Part of a small language model's weights.
Architecture: rotary positions, untied embeddings.
Training: a variant of Muon for these matrices, 12330 steps.
Each number is 128 + 32 x the weight over the matrix's rms, rounded and kept within 0 to 255. Layers, rows and columns count from 0. Numbers have three digits each.

# layer 3 attention value, 96x96, rms 0.12, rows 0-67, columns 0-95
199118158081144077153138125143113086076181167134148106145141098127155127116193100209166108183120181161110107145106112159130096123171127096145123095027124114061099096118068109102157166100153102052137134114109102152112150099135150154176100107190113128100096192097105146120120120130184113164
137167187142134081167103187159127150124142129090126048149169080162075165128118136068134075073167183114138144145139132086130121153139113077099094137066133118099095067142173148082138148063096144168147121124135126160099167088175081142052161155196076116114111115194143156111087132082178091128
103189107120135147162130125079131172123135109101070095156120084150164102119111113126103100128080131144061122140141120156172153086133086129093133073064168162085132191071058099183081121147077189094106161123176133125146143113109097128045157174143098131146103174139133158142102084227139120082
097121163113043140098118099175147152099094103141141177096055149079197097095036136066125084125177165113125190135112077121110068091145191156104136141135123146126033131113112228182116111061125143164125146140153155168181076112157141144079109156124125126101075159133128105160136114205142108118
173149056140155105164095064148116152120089136125152177078115068129150071109158134084098053089149154103096134161081127158052128143108135122193157119145154112133128124108087148084159113181125108092160103107206213124156166150115090082144141111100164094211093057132114117113110093141171160106
216160098089106135125179173170187089128125208144121113099128177054099160140171100093110086078076164111128133143078135109112175087120193095147182123131122115062074138164092130117106108109166139140172091116205199131202147136113108192110091138103095204221097175143165181074174148144096091146
119139092100175100112218174077158157153065173128148123101129123120186072086086120072123158102068126089150141184082051147115133107099144091167104129089126110096186078170136144156118101163176106093100144132139165147084130190148098097192139129159148126099118143093117156199159130132182095154
165110105134173118162089167081114128097122081150124158131114153127148074110165134093120111119113104064158128085132156120111123145148177104116173123104162180062167141200143064103104145109126139168117113146151099136138086105137132143124177153150133128134083179127128149124117062145124108109
155129069136037105129033122094091151132127104061152190175092082172194099109112163162041148141158158141136110123157065112174153152127145086138176139166115104173158171107157172143101122132195116078167177119119146190180133143110147129077108130117187115122078109114151127150085110147148105111
144151192081151181150160189126029144110152092115071123112160146137118123083152140132138148112106140074124088099140144107103172126131156105097129123132121136071093156099177133079096108099136115174087058118165119161149135117152162070080097165104155108133143117126152099069104124201085219136
071161156092116098129092146126224137153144202086205145135115133112100157140141134091130134117135127163125074144114128151094124124137163079170163151107115060087189119144122057125130137131176083166123116182098146095126112106081148086098095120110137201186048099174140067135073111203139174131
167113068141135100172116164194111103160129116087084100148111154159139106084158107095199092111181134164134108101111141166148097141099139103162150159161154151103074180129173122141116127072135108136139094127126169135108137141084143122144130067251119074130141133087153113121151100183134075087
161090074145160151119120145168132146195114192127109110109146111143143135152139085107140044102108039071155173156096135055107192096153176091148117141136133111162080177154114104101155106072101118120038109100173082138115144108104060139180192082097141054104140188099098146132139126152139119110
133054164085139096179119107104102141107115114140097145107127139155105162115084142134153105209109134150159150076121121113068169106111067161119106207114173112082162141150147144115134129127120114063137193172127093120128113210171144150187100148184110170166124134133037077065119126147082114108
226097126093146144133158176176162095047118065170089100150139169096190140142116092133117136119189147145139140098166165161106129149123102195142103104099175197119135160099105123068085126100124079079120169115075175193111184056112195146115101108081140159114187123136143178213179118192157111077
086150185082082147146199182106120121122155120114197159123143109118163170112169144180178095073202151161000144181133210077099145099169157134143100131151149057074157214171132144169053157142092096110143133117118124126137132173161085130103131185119092126098116106103117159101167108134139048142
082063098153154122112159109128154162118122109113180164128129133121117175143114189140150119095120180165133036096085149109159129106102069186155197117028139075151120113085126099117160163131109078201089117163122135123107150146117141113121126122118096157055134088074165121194152161146180173124
064154117101121101198065115129141091140136124142089068118105053116093107173157176110065087089103155080184158145163183166073106149158131150139108089119121174075110133177180099119145139136132154078094073114141143077138124110167157046159198149127137148092127097080149154083149123197126085176
195176102161152113152092115120089117157126178071092150160129136136092139166099079090110152149098097152145120155108120130115187154163111185174152167130097049136093085172098116089103140186068133129055101182101088157161128157112119157088147118074157173220157125102142101185113100163096053142
104140189102095107129133093121188170184114087110122090125181139129104094140109127069097110080140149064188123165141161084138112160132147086144085106137099092136147106113110168112130107157137072092124141152130133151105082124099175193173188104193179148126172175138147089143123110140180172209
154085092131098055132154143084100165127114144104096136161155054158155093159180095207113133143195142078131151175115162141121148174061134112126081124119123100153103079127108139127155086172121161112169101106139123115103090255102117149162033179127154136147173073123107096103103087119165179081
080122118124099177107076091079214182041119144146153084110140084204158099155096155113103168126212108151156101092143169131099130119124139119181132060098160150142083097068115176167057158135142108145109096168123102168177145112091055120064103141111091087168100116082162145113090104102101126134
094091162170104140181113125192067132152223095194075118135139169121190137168088110165065135121128153131182124177155109128082182096148142088155115167183107148095129108099170098189081103169114080124114105114181105140157086129097108151130126070153087132122126159089131105138095152151145147065
084161142146143046146127156154091131102149176179147099132138153116150156108167037135096085100157123085114133174183120162137109133056188127148213092113159161144145173159163130121090107120117125090083142067113179223136068104153115107195098150066135189124110025075164093108184098140141142114
159132101107126078167059110084123142097132112144126119209147144110127102104094139134111108094099111163112113120108131193139055190162085126147181165086081122075108123089135119132098092088167037151115110135146105080137119093139080144148093112076110167110115125161130101115154118113128116229
112132103111155123154150124092136118074128108128111072095112101136137137189152061122118102111121062085077110135121112141163172158083071126093109131144110054136168173168194064183140087101112152185075177113138182151059089165138139055088073128157143099122182189143126215136105076122148157163
154184141154144135129123070105123099057110210106144145148148143134116130125106213159158143157102130088123125120145127146174126177059099186154117133085117169153147109075189103129118200159089071092114151124132187098170170126165129152157163167117177114142111152155075187175169133126132198106
100146180188095138125125133104181136098157116094076172147131100165089077055163117116113150118114168093108139128169051188136188120154105147046086160124136130129155109121101097127197121133154130170129122161095159125118122117082165103142123092111091086157142118135106146103182085165143120161
113155109081217118175169124072130114136178155091156175143111187100117120049106180137060206160130117132171147108079137093172190114137091140172052139186099125104135153128137173046143120137128212157106119150097129101173111119125058137100205097139088146083064200111061079082138110092161170074
121145115165162139198164199114071145148118074159213133130143145118163149118086108123100150150090141163102081157117154133181126115080166172120146134144121112147066104123072107120063110123114171156095098130082149091163138130099126093201102119173125157160130151180198151145155173150122202144
138165028063074113103137172142135156122154149160116120147138123164181088064144181100128150110099107092131108143162147145209111079155115112188089102135162153124114140121075138094104056131125109132085137123096122178096081132111149038151149145160116095137123124112145139136083143107085164103
141156093151059091068147151144121159130049100082118161112141178193165218179180104132064117064134073094102163163157083165096131144079081122095115130110096142112056145126115142109103140133133132114134165200187054124181136119084089133173164093120170136174168101167131110141143177096076085090
128152211140093158181077141112110152096171134086097093130124161116106117109114129114158114152112075136093093146064155167098161107134125133153103136158125149151167153157123066116105097118133096107124133105153104120080118118171121137166185128164162151130128156108147113079098129150135100160
106127104146121127145133093133129122147135193176117151073099131143077180137130139162137108084116146131140119113121145153101135122152127166102108114169119101153119162136125144147099141181094159114113122116132165093092104113146159121163142158128113146117096096166126112130103141071078170126
129135122116129090119112122126089113114173087160169121127134132066118157127142127138068072106120172095116119169155140098097148131098155124064174165132103104096075105135135099152093111114072172163145110133087134082117126121127162141109115099115141110165120116140171148167105145181152149157
136132111159110096126117146115092082132134093173098095148147156155115119124165146166102133117086138129129114158147145172137078150099132110103158108122185167148137152151111117152147205118094117090132102117104098189126146109163139129161120098078086134050123162083131049137094108138136138157
127121133129126082168109161134174166116114114143148169124132118098060139199136146149130124131194092144184084138148172148153125124088132089187148178053062125177145123161136123122111100150117104126141129107111139099133134100152094152131139050150123124113130131200115124097128139116092130158
105142140080154149065175179100181107153151130124132163128148172099123146153143157112137138108158143124123157136100167101092137084169151203104078087131102128141203185170137115071130101169116116161101161141102074139126165126149091097130133145113085146097170139141105062114144095086120161153
083158175151099105163142169141127124116111154131120101067160147129134116132169202148093132130149107168168119102123123147143128140106132145129108166217142108129122112135118162128138182153183212119130081157132130140082120159130114165125090122152135132148110126102221135150100116159187074160
094085143135067155151023145111169085101113113138143129152096128171142103128070118155100149118076069148111091126157052200151150090145091130146172157121087124154156136115135184147125166107175156167118172174117060062131084148105118050176105134166116131175151129137136176138122167112094143126
160093131147039145134142147179116115108121153163134093148134170104167130125150049106102125070188093084076171087102045144149131149111124160135163095113150112134129134109134192095117120098125116109097066077099085157134138080145165078102098112134096102118144112106146152092135167139150148102
123149165136100155112119128142161186147137071139151107104132171137103136168086109171180190132073102075141067169146175100147155158100065104081126141125116155122067114093114091124126132164100085135181119132122150207111148154110146088182056140148104095137193173124154129091106174048117169183
094119126110151167127117106080152162116078106163134137074182148096142131100174116146125160110119093148119135093090137125129169151093104189117214122101157147124135127102121147091102111139119108132154127139163189053119122146177155159112125104091163068085113088143147142130139169142079096134
170136124143133186066115116135169118127154096106109179132161131120070138076090108156141149160146101072075135092109118118108118092120095139121123105145140149151141122134132139081174150093118104177133162093097118111130200112125136065127197093172132132109121130100134088101169162124135098127
118132148145099196149142188122095100126149128149150124092148143130074129147106047133148113162090117096081092152093147097059142146140140097104130167119086193148131144134154122177095135135094162129123070086190104132131122120119105159094115113129093126081133079163092082113154120152065122093
170135141148171141130127178147123081147158134141101114154077104081154123113149078136169110131099129075110138133167170154116105112110135104162148177163163149104140151175106126126070138137165109172101098185132167116085114160118128084119145145082113123158129103155135160080117146075079144094
147153118173096112104133154106146123095116085101145142105123129147129101174125159173142146091127202169070136118095163062195043177151108137153126197105131133143123134144143159151133116137131147141159113152162127095128183196151100108122116178168162141076112092119072162146097134102109188109
151130144121128119103149130149117164135096165161150140121216096105146128099171161142146121121106103184122135133087173168194114133127143154148133128075092154146078125122093102097131133165093160085149140099132155125152112175141130050078145160154098131142118131156131174150139133202155084142
070130123172139096139132158086114140131119093127139149109047110093140116145125101158099138122065115131148129094081097140110130115091106174170054085101118142145071126126160117136093119114147137164113138158137137113149104180113152205187152125151112183097092103096077151053103074176146124100
156122119148143164227153176135087203120131147130140121112112154062148092137151160132124127131128171178099141133118122171155134101156127106154091133106192177198182140143143116096129160138102150129142124168112149145178134127160093113159133085150104065169101110130086165147128143120118112111
181086235104162110108144125138086149144086098162130153062123142155125077162119185103123167159180081130155135119148136113129142108021115130104149100117126182163151111074135118089141091089108110111104110106097139180096162161118179097119147166065146083106144158138131166102152129113109130137
133127084157128099179128122087112164136094109159103205139209102176129159153112131109104182110141149079113098081105110145180133153129098132152104138128158150113170130128123137166159146199073149068107109119135113162116149092138146164127144129105106090130124057082089161109109150060074160138
171113056169182065231170173116180125073105139157147125137078172130090113194141106140097078094107113166115093131086145154173083126144104083147118156124098107144169110176160137138125117087137118106106095103134162137118121179126168127148129145106193124108122117117100176083118124115150076107
119140091057046105185104160170145108050154125123148072097079102086138157078153157118134127102134145143208100137128158125105145145170088096175212095110138126143114170122089138131130165093161179117141147143195148087150057125098079135082133103104091194129148119091142127101118176132112139020
140124135139083112139169131071147120102155110131094129176130177114130149154134117124138135047119179096142151165104134120167179119113124102112063155149125165197067144114145102119054159107128120153083191096128170155166159121199084181109169126093156160097091142165144176110131197128099129130
139163099097094122140130103175149135096102105103119142063197124085115132138173136159135143085140173126140179154124189173134178103117200149164126163207139082163091104140192064135158088144149102122152128113095136141091163105118139161097178120117177104127117146176120162109169140092181135200
140143175135134133127116125205139137172153132127182113164109138085112115149075131019114110128109157127162147152140100124105156140119112141114097136157141162143183114095127130161114108122092113110125130098152181119117118088107108106083202051087131140132118156144128121133141125111133194133
165084120160131136128185177130109155179130071153089122129158106121154058128119149122140124125119200098097089154116086143140106081153104095152159117154109105128116153141139189129101150146116154129126111125130124076143131160124128085129113150193167108121150139131167099126102105139140105137
092152150099115119114120083187161111136142121179154127062083098089181117112106141159115130092118117149114124105148120110103154087176140097108159134158129187119112097117066168116145142132183155166091113139121135186111133085107131131107151112135178203181139130179111137168151103145150153132
108129087130162058164157169116083121076129088131153100181156103121126145096127147154126139193113130092119108128069118126154144164108111125132155106089137066173117175086142153131158092119197184177118138121050105130131110139146086078149132177125174170106158103159094133148075139088121121196
158114148094090122162152136111136124121096145121153176155088115188156147145164078154112137130095123131148149127125181142075041142109077127173111151152136118050185143115134074140116122141109137125171123120093159095173162195107121104086095102068137084131130116148198151124162137127142123074
109075165158108156140149082153161157064145187110097146162102159049089071156107093126092124199112116139112190102086170142159072186046132151120097146123119118120163141058156109184119129129150115161111124142131120152145182119149118116145117158099113092199104201144093181119113168132118141198
189109173116171098159140135101138120121123146105094094118134151106076122109161124152181109096076180129093118112116157151200146125098099131157151130117055193121155068109110106088133112120127159118120136163112091098177181134166082153149153123103167084133179141144102168102108166119168152116
124098124165111110149136136114132126092115166176179164095089099129134136168168154129133093170091140099162077189111105114151142088123082137151105164142151137154152109109143169125167092099107151132117098106146066183145144179069127133146108171129091182080165128134164135191157169110098141131
095116126096130107122112086173145132131136141118148057149085115120107154089180125149143141131179140122121135108101124075100138180106122149172136093107116191094110166088090150111122146109140144100099120140105075150176149173107113121118161158127184096121143124131127094119075131140152140040
094083134108078057114061139138103101094108118079150106117120145131165107129111113121163125117118154148114151068179107150179137130103131124077084069156130110138189136117077110138155117136189131127148207153137100090133134075120102128171116150106124122123211096112143115070113068129097163111
116114176133106104070132113146129067139123161101088197149140133128090143111070144076146167173113111110108069127077149137171135159088171096078125085076136071105118146152181086164114142101127165122150142092132101127111117146109203135170094169159108082056137127134062140095071043154112146138
142104088142122089052125095134124084152115132131144140106145134107141173141106105152085131117125167083111104121118128088109104157147115115144139082118137116067135121143112135135084144161102095177151070131146167150175137104097161117056137099143075149159102104095083168130107139170109101146